{
  "num_hidden_layers": 13,
  "hidden_size": 128,
  "num_attention_heads": 4,
  "num_key_value_heads": 2,
  "head_dim": 32,
  "intermediate_size": 512,
  "vocab_size": 5698,
  "hidden_act": "gelu",
  "norm": "layernorm",
  "norm_place": "pre",
  "norm_eps": 1e-05,
  "positions": "learned",
  "qk_norm": false,
  "attn_scale": 0.177,
  "bias": "none",
  "tie_word_embeddings": true,
  "parallel_block": false,
  "init": "normal",
  "init_std_qkv": 0.0322,
  "init_std_o": 0.0,
  "init_std_up": 0.0322,
  "init_std_down": 0.0,
  "optimizer": "adamw",
  "learning_rate": 0.00407,
  "lr_mult_qkv": 0.4,
  "beta1": 0.9,
  "beta2": 0.95,
  "lr_head": 0.00791,
  "max_grad_norm": 1.0,
  "warmup_steps": 217,
  "schedule": "wsd",
  "decay_fraction": 0.619,
  "decay_shape": "linear",
  "final_lr_fraction": 0.0,
  "batch_tokens": 32768,
  "max_seq_len": 512,
  "doc_mask": true,
  "train_tokens": 107400000,
  "max_steps": 3278,
  "dataset": "wikipedia_en"
}
Each number is 200 + 30 x the weight over its row's rms, rounded and kept within 0 to 999. Layers, rows and columns count from 0. The size before them is the row's rms in percent of the matrix's.

# layer 4 attention query, 128x128, rms 0.0589, rows 0-25, columns 0-127
095,202,187,226,176,237,165,198,172,169,192,186,251,202,205,213,244,246,227,157,215,217,157,227,253,185,138,201,262,203,222,202,172,168,234,150,240,224,191,200,240,183,239,180,221,176,211,178,219,255,242,112,169,173,172,178,210,183,173,171,193,202,160,214,199,169,277,229,140,208,205,197,219,235,233,215,192,159,162,219,169,179,216,201,232,200,206,207,181,226,256,205,189,233,228,239,192,230,218,193,188,222,184,217,215,207,207,184,223,237,224,251,212,245,199,186,194,182,204,224,180,167,167,147,218,156,176,196,133
085,230,174,245,209,206,235,141,198,157,190,218,226,200,164,213,236,229,200,206,246,203,205,158,164,216,212,215,230,211,204,238,173,233,170,164,223,182,162,218,164,154,144,216,180,226,220,211,219,275,191,177,212,184,175,217,213,146,183,171,179,239,140,241,194,212,211,248,241,225,166,138,216,210,244,214,172,187,174,226,179,157,209,233,167,230,219,159,183,247,222,181,162,236,168,198,197,221,204,197,216,217,152,188,213,221,234,220,265,164,222,233,192,214,268,261,163,216,224,168,210,170,194,208,231,230,180,192,210
094,250,183,232,206,175,199,192,203,254,195,197,261,288,252,180,182,202,185,194,192,186,156,220,208,220,228,177,153,190,216,174,165,182,189,175,196,261,232,178,251,156,130,167,157,173,139,194,217,210,224,197,165,196,189,185,175,198,225,235,200,217,176,174,187,204,215,203,193,200,204,226,309,152,185,230,185,184,162,162,169,167,230,162,222,174,196,176,194,212,215,197,227,209,218,262,153,194,219,184,214,158,209,161,211,202,196,249,216,221,203,220,200,230,222,177,217,213,178,224,214,210,168,171,191,191,217,170,126
118,180,162,202,187,195,184,203,186,238,192,177,209,190,205,231,190,230,221,182,197,176,161,197,213,149,192,181,241,219,198,180,207,204,173,162,204,250,204,178,251,240,185,162,192,157,155,140,240,247,184,189,212,158,200,186,172,204,206,170,183,225,181,196,184,212,244,245,200,240,260,214,226,226,163,249,219,205,197,257,210,212,158,202,268,193,273,195,243,233,231,208,242,183,199,234,175,270,237,149,199,167,228,196,193,262,121,212,211,208,208,210,184,221,206,177,225,203,126,174,211,191,169,181,177,211,205,195,159
097,200,201,165,218,156,187,256,249,194,225,214,184,206,190,198,185,204,199,245,230,171,224,182,200,211,263,220,202,191,177,221,201,207,219,159,212,152,260,261,140,209,172,201,240,196,164,264,196,157,189,246,237,239,217,181,226,205,203,185,184,190,231,171,185,175,159,180,175,178,235,212,188,187,237,212,197,236,171,237,173,230,220,242,152,206,131,216,236,147,168,223,169,175,188,139,207,189,152,246,174,289,181,221,189,202,202,199,168,222,167,179,190,195,215,171,169,235,159,187,185,215,219,185,181,251,211,191,223
084,163,181,177,206,228,208,210,196,225,226,184,210,203,267,225,182,205,201,208,175,176,230,156,166,164,156,201,236,199,181,226,220,233,204,174,229,235,202,227,246,196,164,183,163,136,163,202,176,123,191,220,230,181,184,199,173,201,172,167,187,234,193,186,187,234,241,205,218,181,270,217,179,228,205,207,149,212,152,241,219,204,201,229,183,165,194,186,241,220,225,199,194,104,236,222,182,214,198,245,125,174,170,222,215,225,227,271,190,166,235,225,201,159,236,203,225,214,148,177,242,184,179,173,165,226,200,210,191
075,179,211,202,212,222,149,196,194,228,141,211,221,257,181,158,154,181,238,184,235,239,181,269,253,228,178,174,213,230,227,187,160,218,185,231,222,246,215,164,246,169,224,206,125,140,230,207,198,217,175,193,219,190,157,195,186,199,166,223,178,242,218,168,236,216,202,223,188,218,205,212,278,212,196,255,187,189,221,198,193,168,193,243,206,178,219,226,214,198,215,180,240,158,248,247,139,237,176,223,187,203,196,200,246,221,212,209,199,167,183,213,205,185,215,169,200,162,186,197,253,218,239,189,239,171,166,176,138
118,168,153,249,189,254,183,169,174,161,246,186,266,265,239,228,222,259,245,181,238,173,186,187,242,190,170,181,199,216,213,216,161,152,233,173,212,250,196,215,211,139,175,211,174,252,198,171,213,260,234,182,162,172,161,189,233,196,155,195,176,211,189,205,192,199,219,214,173,209,177,248,236,222,175,188,178,190,164,185,227,204,254,199,191,200,233,184,169,211,213,198,157,230,201,208,190,231,189,177,253,208,208,202,153,187,131,189,225,252,236,225,211,221,183,217,232,193,198,242,167,200,166,148,209,203,191,157,223
105,179,230,185,206,182,196,207,192,150,178,186,174,179,208,207,217,183,200,231,175,228,252,193,177,202,230,236,171,210,212,210,255,125,227,244,189,144,178,224,145,181,220,224,208,239,208,229,195,174,212,234,164,216,236,214,239,185,272,237,232,199,201,257,219,215,141,167,197,196,119,191,168,213,194,193,187,243,235,164,196,212,194,211,188,187,157,190,160,211,168,187,206,255,177,177,230,105,182,210,213,251,204,205,175,134,225,183,194,197,191,149,201,164,177,190,186,205,218,204,187,227,238,207,212,229,180,197,260
092,155,200,225,203,239,147,263,212,179,209,182,215,192,220,191,186,225,227,193,266,215,215,173,162,152,199,177,183,201,212,214,232,208,183,234,216,194,172,194,149,256,205,208,229,183,192,255,195,206,204,219,217,180,192,208,192,153,113,221,236,198,259,176,164,242,211,157,194,205,223,226,155,219,200,247,204,131,197,193,215,192,197,247,170,167,226,271,212,192,187,202,196,225,157,162,253,204,205,173,212,180,158,226,207,172,130,169,225,204,198,214,239,177,180,213,195,200,166,245,156,158,228,170,223,235,216,173,241
095,155,184,164,212,215,159,271,221,209,229,152,193,155,219,160,185,253,237,215,217,207,166,212,178,185,222,228,184,206,176,228,198,181,185,196,247,223,211,240,165,200,198,233,259,185,193,225,206,242,182,223,192,200,185,154,223,141,166,207,174,186,231,235,209,245,191,181,214,241,176,247,203,224,175,182,184,174,161,178,196,169,177,211,221,163,188,210,225,168,202,271,229,276,179,201,211,201,135,189,227,200,249,238,185,137,156,160,208,175,164,191,220,154,167,203,189,218,163,183,200,165,196,171,196,240,203,178,262
130,178,234,179,195,165,231,153,176,182,156,205,197,210,176,217,169,191,182,231,136,199,226,222,224,177,203,215,157,162,163,209,216,196,213,235,156,184,235,213,174,175,259,238,160,221,210,194,161,138,229,242,197,226,184,216,233,210,212,239,218,201,256,239,253,200,171,161,221,184,189,242,167,206,202,238,178,239,239,172,262,258,202,203,167,246,162,184,193,176,211,187,200,177,212,187,196,164,137,212,190,188,193,185,165,177,189,182,106,186,219,218,248,171,152,222,198,205,189,160,192,204,238,248,222,207,199,235,230
091,197,222,194,222,165,216,201,203,133,176,200,202,195,214,244,224,185,214,207,206,219,212,181,172,156,250,149,197,232,217,218,224,226,189,227,236,143,203,245,197,210,206,236,229,232,178,169,208,193,217,254,159,230,206,203,204,237,188,242,237,167,248,223,201,204,126,150,197,180,173,234,146,222,171,227,196,192,262,196,207,236,204,186,166,230,162,226,179,190,215,181,180,182,130,172,233,179,153,213,186,234,185,214,132,174,199,227,144,224,222,197,183,184,169,175,208,154,201,220,206,211,280,183,185,250,166,199,248
097,193,181,257,179,261,200,195,198,182,248,218,210,220,162,245,262,190,242,184,172,164,178,146,180,156,222,172,246,244,218,169,174,144,180,155,232,175,183,160,195,235,194,175,205,192,208,174,196,224,166,204,184,147,200,205,202,189,161,221,152,238,166,190,204,205,226,240,189,217,214,200,246,205,150,185,188,177,132,256,189,198,182,197,228,202,248,206,199,225,186,185,213,231,192,176,172,252,235,139,223,183,209,234,203,212,156,235,278,224,213,198,161,237,212,183,191,189,166,250,167,197,187,169,186,208,201,152,222
113,211,227,178,219,167,188,194,207,163,166,205,193,198,213,167,174,224,156,222,191,197,196,223,199,235,233,226,164,201,166,202,176,188,189,230,169,162,213,196,170,152,226,225,230,231,224,243,171,187,217,231,234,251,191,207,243,167,221,236,227,162,224,193,231,203,153,182,215,163,159,178,175,158,226,186,232,212,245,140,169,211,213,185,178,210,128,197,148,169,181,199,200,215,220,189,229,124,166,259,261,253,198,202,223,146,249,184,173,170,153,167,200,176,213,236,180,206,256,185,203,232,214,225,263,186,180,225,231
099,207,207,184,170,229,234,192,204,168,188,210,166,127,193,213,197,108,186,229,126,204,201,195,169,199,226,201,214,196,219,188,182,205,211,199,230,139,185,204,177,216,211,203,179,188,155,193,183,160,182,221,142,170,230,217,176,204,234,182,255,210,164,276,240,210,180,168,215,205,206,193,182,166,201,240,202,301,179,222,205,233,151,216,212,225,208,215,215,237,191,188,231,195,172,147,215,202,234,206,107,232,167,195,177,217,250,238,224,201,218,213,184,195,236,162,163,218,170,193,205,201,225,223,173,207,182,228,240
086,258,213,243,231,176,212,222,191,141,127,214,155,219,153,218,239,160,190,207,202,152,217,176,164,191,225,195,194,153,152,183,206,207,173,248,231,202,140,236,140,246,238,235,251,237,196,200,176,219,257,187,191,211,176,213,201,216,196,190,224,196,208,207,198,183,179,148,206,191,187,212,134,207,200,195,230,205,257,200,211,204,205,192,179,221,198,212,165,224,216,216,177,264,200,224,240,187,225,182,181,209,204,184,163,165,202,218,202,182,180,219,218,174,151,224,171,211,222,306,159,189,239,233,238,184,211,194,230
079,215,176,181,174,179,183,202,245,259,148,178,221,173,176,252,212,206,254,213,217,217,162,213,211,136,186,207,234,172,167,204,182,211,183,183,213,218,198,234,221,191,228,202,189,125,211,179,168,219,189,233,214,142,182,203,196,172,181,214,180,213,201,166,204,195,222,199,216,208,223,188,240,295,240,246,202,222,139,272,230,256,168,209,212,186,233,225,232,188,241,216,217,155,164,217,212,256,220,180,178,150,196,204,221,228,160,227,196,224,244,217,199,228,181,214,207,213,181,174,183,116,162,207,166,196,184,171,203
090,164,198,156,218,143,180,237,188,252,187,232,147,155,169,205,193,190,223,212,188,187,200,220,196,160,194,197,253,205,135,218,219,162,201,194,201,188,223,217,227,221,256,168,246,183,262,225,200,165,162,209,234,219,231,171,149,190,228,175,198,172,227,124,191,180,187,208,185,189,263,210,203,233,201,210,230,218,164,201,153,246,139,205,218,165,175,204,243,133,193,235,199,240,213,199,240,252,215,237,190,202,243,248,203,202,136,184,155,239,185,200,209,235,210,226,196,232,197,178,166,178,178,206,201,204,217,212,218
104,232,186,233,244,188,202,153,204,232,127,193,242,230,208,184,235,240,245,187,236,175,206,222,266,172,206,209,176,153,164,217,145,200,223,183,147,253,191,171,209,164,202,223,201,225,233,270,186,248,256,205,245,202,174,205,259,202,181,242,193,205,187,217,221,206,179,174,155,215,160,242,209,228,195,220,161,206,210,157,212,172,220,227,133,194,209,183,158,198,219,194,178,173,228,207,186,159,154,258,204,206,238,202,231,173,204,157,165,198,215,184,241,201,157,227,197,216,217,166,193,153,189,164,194,224,186,171,203
108,246,242,161,193,147,221,192,238,220,179,255,135,186,171,155,206,189,168,225,199,158,200,225,193,260,230,211,165,209,216,183,228,217,157,201,179,176,220,229,175,201,185,191,211,217,179,194,223,125,187,211,198,233,211,194,167,192,287,201,216,156,202,167,185,172,174,206,231,163,231,188,198,122,259,179,221,232,232,180,165,217,192,197,200,191,162,190,245,181,195,191,172,212,235,212,216,147,197,248,173,206,170,141,214,214,214,217,172,127,198,177,211,177,215,207,219,208,223,182,226,247,209,260,217,183,204,253,189
088,145,190,165,236,144,201,182,228,187,178,212,139,162,182,166,183,211,216,236,211,255,209,186,208,181,222,187,188,206,188,192,240,147,200,204,216,152,206,198,140,210,277,247,201,222,237,193,195,216,191,210,170,249,176,192,220,173,219,202,186,160,184,205,206,182,186,175,200,179,197,233,194,172,181,163,216,225,230,203,190,199,203,246,223,235,208,230,190,185,162,246,220,264,147,165,256,181,155,211,175,248,229,213,172,165,192,147,203,146,198,190,233,185,149,236,212,231,173,150,202,185,249,204,273,230,178,209,238
097,180,233,147,214,170,187,232,217,176,157,193,167,161,195,216,181,210,186,213,155,234,222,189,238,232,244,223,212,249,151,223,205,209,225,209,209,130,236,183,152,207,234,230,203,183,234,245,212,178,179,213,225,252,234,168,238,156,228,211,191,172,206,199,251,151,174,182,193,202,207,204,156,165,203,126,214,184,181,195,181,224,172,219,163,209,155,219,194,193,142,242,191,210,194,191,188,170,135,205,187,235,184,229,243,197,234,172,129,197,156,155,178,160,247,229,167,205,194,171,217,168,224,231,241,215,236,196,215
090,172,222,215,221,246,179,264,226,275,196,258,156,211,157,158,180,177,203,230,226,191,204,260,245,198,228,153,207,188,166,173,187,169,192,228,178,223,241,162,214,237,213,156,214,159,203,196,195,184,134,166,208,194,228,199,148,194,186,200,159,212,167,136,173,229,196,214,180,193,261,203,267,176,200,202,224,191,231,172,157,214,155,210,227,163,186,212,217,171,195,218,189,207,239,200,198,223,234,219,226,222,203,196,268,213,178,210,180,211,184,152,212,201,250,188,190,192,156,149,171,194,206,231,193,236,220,240,155
108,219,223,167,224,157,237,189,228,185,175,230,185,213,210,182,183,159,159,225,195,231,214,204,217,270,215,245,200,194,173,239,200,223,187,208,183,168,229,205,206,191,212,210,198,201,220,215,181,171,158,186,213,240,164,197,226,213,255,214,201,188,190,230,243,185,173,178,192,181,168,167,170,180,265,159,206,212,215,177,177,210,203,198,137,203,136,192,180,147,177,167,184,180,212,234,182,164,169,237,200,216,208,236,214,199,267,222,113,170,162,172,150,153,221,194,182,189,254,185,278,213,221,256,257,194,198,234,163
076,162,247,185,187,217,209,192,157,156,166,207,206,117,194,148,244,205,201,218,172,232,228,210,167,223,248,200,190,200,225,165,230,184,176,214,207,118,112,201,164,235,209,210,235,206,226,175,211,190,224,214,167,194,242,170,204,251,200,183,248,183,183,243,218,193,174,165,212,238,199,198,155,142,218,230,250,169,253,187,226,191,216,193,205,256,213,205,185,223,155,179,222,225,220,180,209,209,235,168,194,217,174,220,178,195,232,182,238,162,188,217,211,182,193,192,199,212,214,236,222,236,279,223,210,183,135,202,188